Weights of a small GPT-style language model, trained from scratch on English Wikipedia.
Size: 8 layers, width 128, 4 heads of 32 (2 for keys and values), MLP 704 SwiGLU, vocabulary 2366, 3.18M parameters.
Architecture: RMSNorm before each block, rotary positions, biases on query, key and value.
Each number is 128 + 32 x the weight over its row's rms, rounded and kept within 0 to 255. Layers, rows and columns count from 0. The size above them is the row's rms in percent of the matrix's.

# layer 3 MLP down (transposed), 704x128, rms 0.103, rows 688-691, columns 0-127
size [ 99 101  99 102]
[[ 95 117 148 121 132 190 187 156 150 128 113 129  95 159 143  65 123 210 124  98 105  93 124  76 117 131 109 117  73 115 161 120 185 109 116 129 182  94  81 139 163 113 136 189 151 118  57 139 127 139 135 120 104 119 177  78 176 137 144 133 139 138 133 181 148 118 114  94 140 119  97 140 154 116 103 159 125 157 175 162  77 151  84 208 160  85  98  99 140  98 167 144  67  58 129 121 150  86 129 119 152  88 130 189 109 155 192 163 139 152  71 135 151 155 142  87 142 129 118 136 155  88 144 135  89 153 104 132]
 [149  87  95 126 123  75 138 101 133 171 128 223 141 117  97 122 107  66 135 110 157 111 139 140 100 158 105 121 124 214 178 121 106 148 138 175 120 131 106  96 166 139  75 130  73 186  79 155  92 134  75 149 124 145  99  93 115  89  72 116 111 191  84 137 145  73 161 195 170 111 103 149  98 129 141 137 100 165  78 117 161 132 143 141 129 136 132  99 143 177 153 170  93  84 105 122 166  87 123 159 121 116 134 108  89 100 139 101 139 183  86 155 138 139 133 125 135 164 132  70 155 157 105 105  57 162 113 104]
 [144 100 121 183 180 143 128 113  96 163  58  65  97 197 117  81 131 109  87  98 162 150 124 127  90 108 125 141 164  86  84 151 162 120  91 140 128 114 175  75 106  86  88 176 112 152  67 112 110 122  87 162 119 103 130  85 170 174 153 110 140 123 126 109 182 106 154 160 116  97 134 112 171  96 150 143 101 157 133 133  99 119  66 109 169 157 108 118 161 166 127 156 158 148 156  95 128  97 110 158 118  83 161 161 150 119  78  74 137 109 119 155  48 133 187 126 119 172  87 167  71 127 147 134 160 126  95 165]
 [ 76 114 188 150 164 203 129 121  78 102 128  71 120 130 117 140 140  98  94 142  97 134  99 119 136 110 118 139 139 145 120 108 124  93 116 184 163 153 110 146 110  83 181 105 105 181 119 145 143 200  75 179 112 115 141 132 131 116 126  86 150 159 136 180 126 147 139 122 156 108 171  86 132 134 140 171  73  87 116 122 159 120 118  87 158 124  86 208 121 153 110 105 130 112  98 112 154 165 157 129 215 160 130 188 179 122 173 138 157  64 141 173 145  47  58 116 116 137 118 154 134 123 114 121 132 105 126 180]]
# layer 3 MLP gate, 704x128, rms 0.0894, rows 689-692, columns 0-127
size [106 115  94 111]
[[ 80 129  85 195  85 128 141 159 140  97 136  56  94  80 184  94  97 162  79 120 128 155 114 169 127 151 156 111 126 164 146 130 155 184 137 112 136 130 167 109 107 104  67 127 144 155  84 108 117 117 104 120  96 134 150 138 136 101 132 189 114  44 108  91 144 119 124 136  92 155 143 145 155 131 106 189 119  83 104 105 114  80 137 154 190 183 120 126 114 130 186  88  42 187  82 113 105 113 136 134 137 118 150  73 154  73 171 160 111 119  56 123 152 134 117 156 112  96 136 109 146 124 132  90 110 102 170 108]
 [122 155 139  85 126  88 110 114 128  97  72 151 115 154 199 128  96  88 121 104 139 122  64  77 126  97 129 120 170 125  90 110  96 159 108 130 138 110 127 104 131 100 179 132 131 125 111 148  56 117 118 115 139 159 153 135 146 103  99 165  56  91 123 117 219 129  68 158 140  76 132 173 125 122 221 111 184 215 195  86 121 138 169  96 103 148  86  80 147  99  71  95 137 130 164 116 128  92 123 100 110 124 111  64 107 113 113 148 128 135 169 167 135 112 131 173 120 126  98 126 118 144 132 143 159 166 122 116]
 [151  81 160 124 101 118 102 155 100 124 155 195  71 116 139 126 128 132  92 164  85 107 145 146 171 118 143 127 214 115 199  85 170 109 123  92 127  84 104 137 119 149 146 109 165 141 134 179 141 132 102 156  93  48 112 171 126 112 128 143 124 174 147 116 123 138 130  90 147 100 104 192 136 171 124 161  98 145 183 150 138 161 136  86 141  78 118 128 234  69 130 151 108 145 111 136 185 137  43  94 136 130 147 105 141 107 107  98  94 136 124 103 180  99 108 102 112  88 105 130 130 125 117 121 167 196 150 134]
 [ 94 124 163 159 142  58 109 157 109 190 168  95 129 125  98 131 128 113 149  54  89 141 132 123 161 165 157 121 152  63 105  88 108 126  91 147 185 117  84 164 145  92 115 103  97  64 127  98 106 145 159 111 151 147 162 144 103 143 141 141 109 135 184 193 154 130 140 141 137 183 153 107 149  81 114  92  82  70 127  57 100 129 182 176 103  72 170 129 147  97 157 105 115 146 119 129 207 174 106 129  97 132 132 115  85 134 161 158 108 131 133 115 124 119 156 141 127 143 143 141 192  98 108 148 174 149 187  76]]
# layer 3 MLP up, 704x128, rms 0.0777, rows 689-691, columns 0-127
size [105  97 101]
[[140 109 106 129 143 135 133 106 144 143 133 119 116  93 134 120 136 171 216  86 153  70 141 146 151 128 128 115 125 144 114 150 129 114 112  69 131  79 125 124  80 107  75 166 124 153 152  83  99  79 121 107 101 132 142  42 136  48 179 187 117 129  98 132 125 115 137  89  98 107 107 137 163 137 156 182 141 137 103  82 157  97 157 152 133 128  82 122 102 131 161  98 185 151 160  75 116 171 111 140 180  63  69  70 103 181 158 188 107 136 133 127 167  95 115 116 181 114 107  94 173 142  78 146 102 173 137 136]
 [153 115 109 167 128 124 124  95 145 172 126 100 143 156 140 130 184 176  96 127 152 123 170 142 140 116 176 172 111 141 139 181 130 140  85 141 150  57 121  86  87 216 140 126 118 140 153  88 163 114  96 178  97 108 108 137 146 179 161  62 129  97 143 112  82  93 105 197 130 125 147 141 171 179 166 129 108 145 148 170 101 111 107 165 126 135 121 112  74 147 114 146 137 117 105 163 118 117 154 157 111 110 144 211 108 143 182  86 161  95  95 128  62 132 159  97  79 101 137 185 110 174 100  96  86 107  67 135]
 [ 80 168 138 140 147  82 144 134 136 128 101 143 171  79 162 122 170 109 113 102  85  76 167 110 156 140 147 144  88 131 120 187 106 146 123 160 187 161 136 131 163 162 129 199 144 117 121 101 131  97  96 167 118 144 167  96 143 170 122 124  66 126 162  69 122 156 140 145  89 118 165 144 176 226 144 130 145 149 124 128 133 118 117 153 137 137  73  58  86 141 134 110 129 100 139 193 146 145 149 165  87  81  97 116 140 152  91 152  62 123 148 120 139 179  88  79 152 123 128 168 164 170 130 167 110 206 107 134]]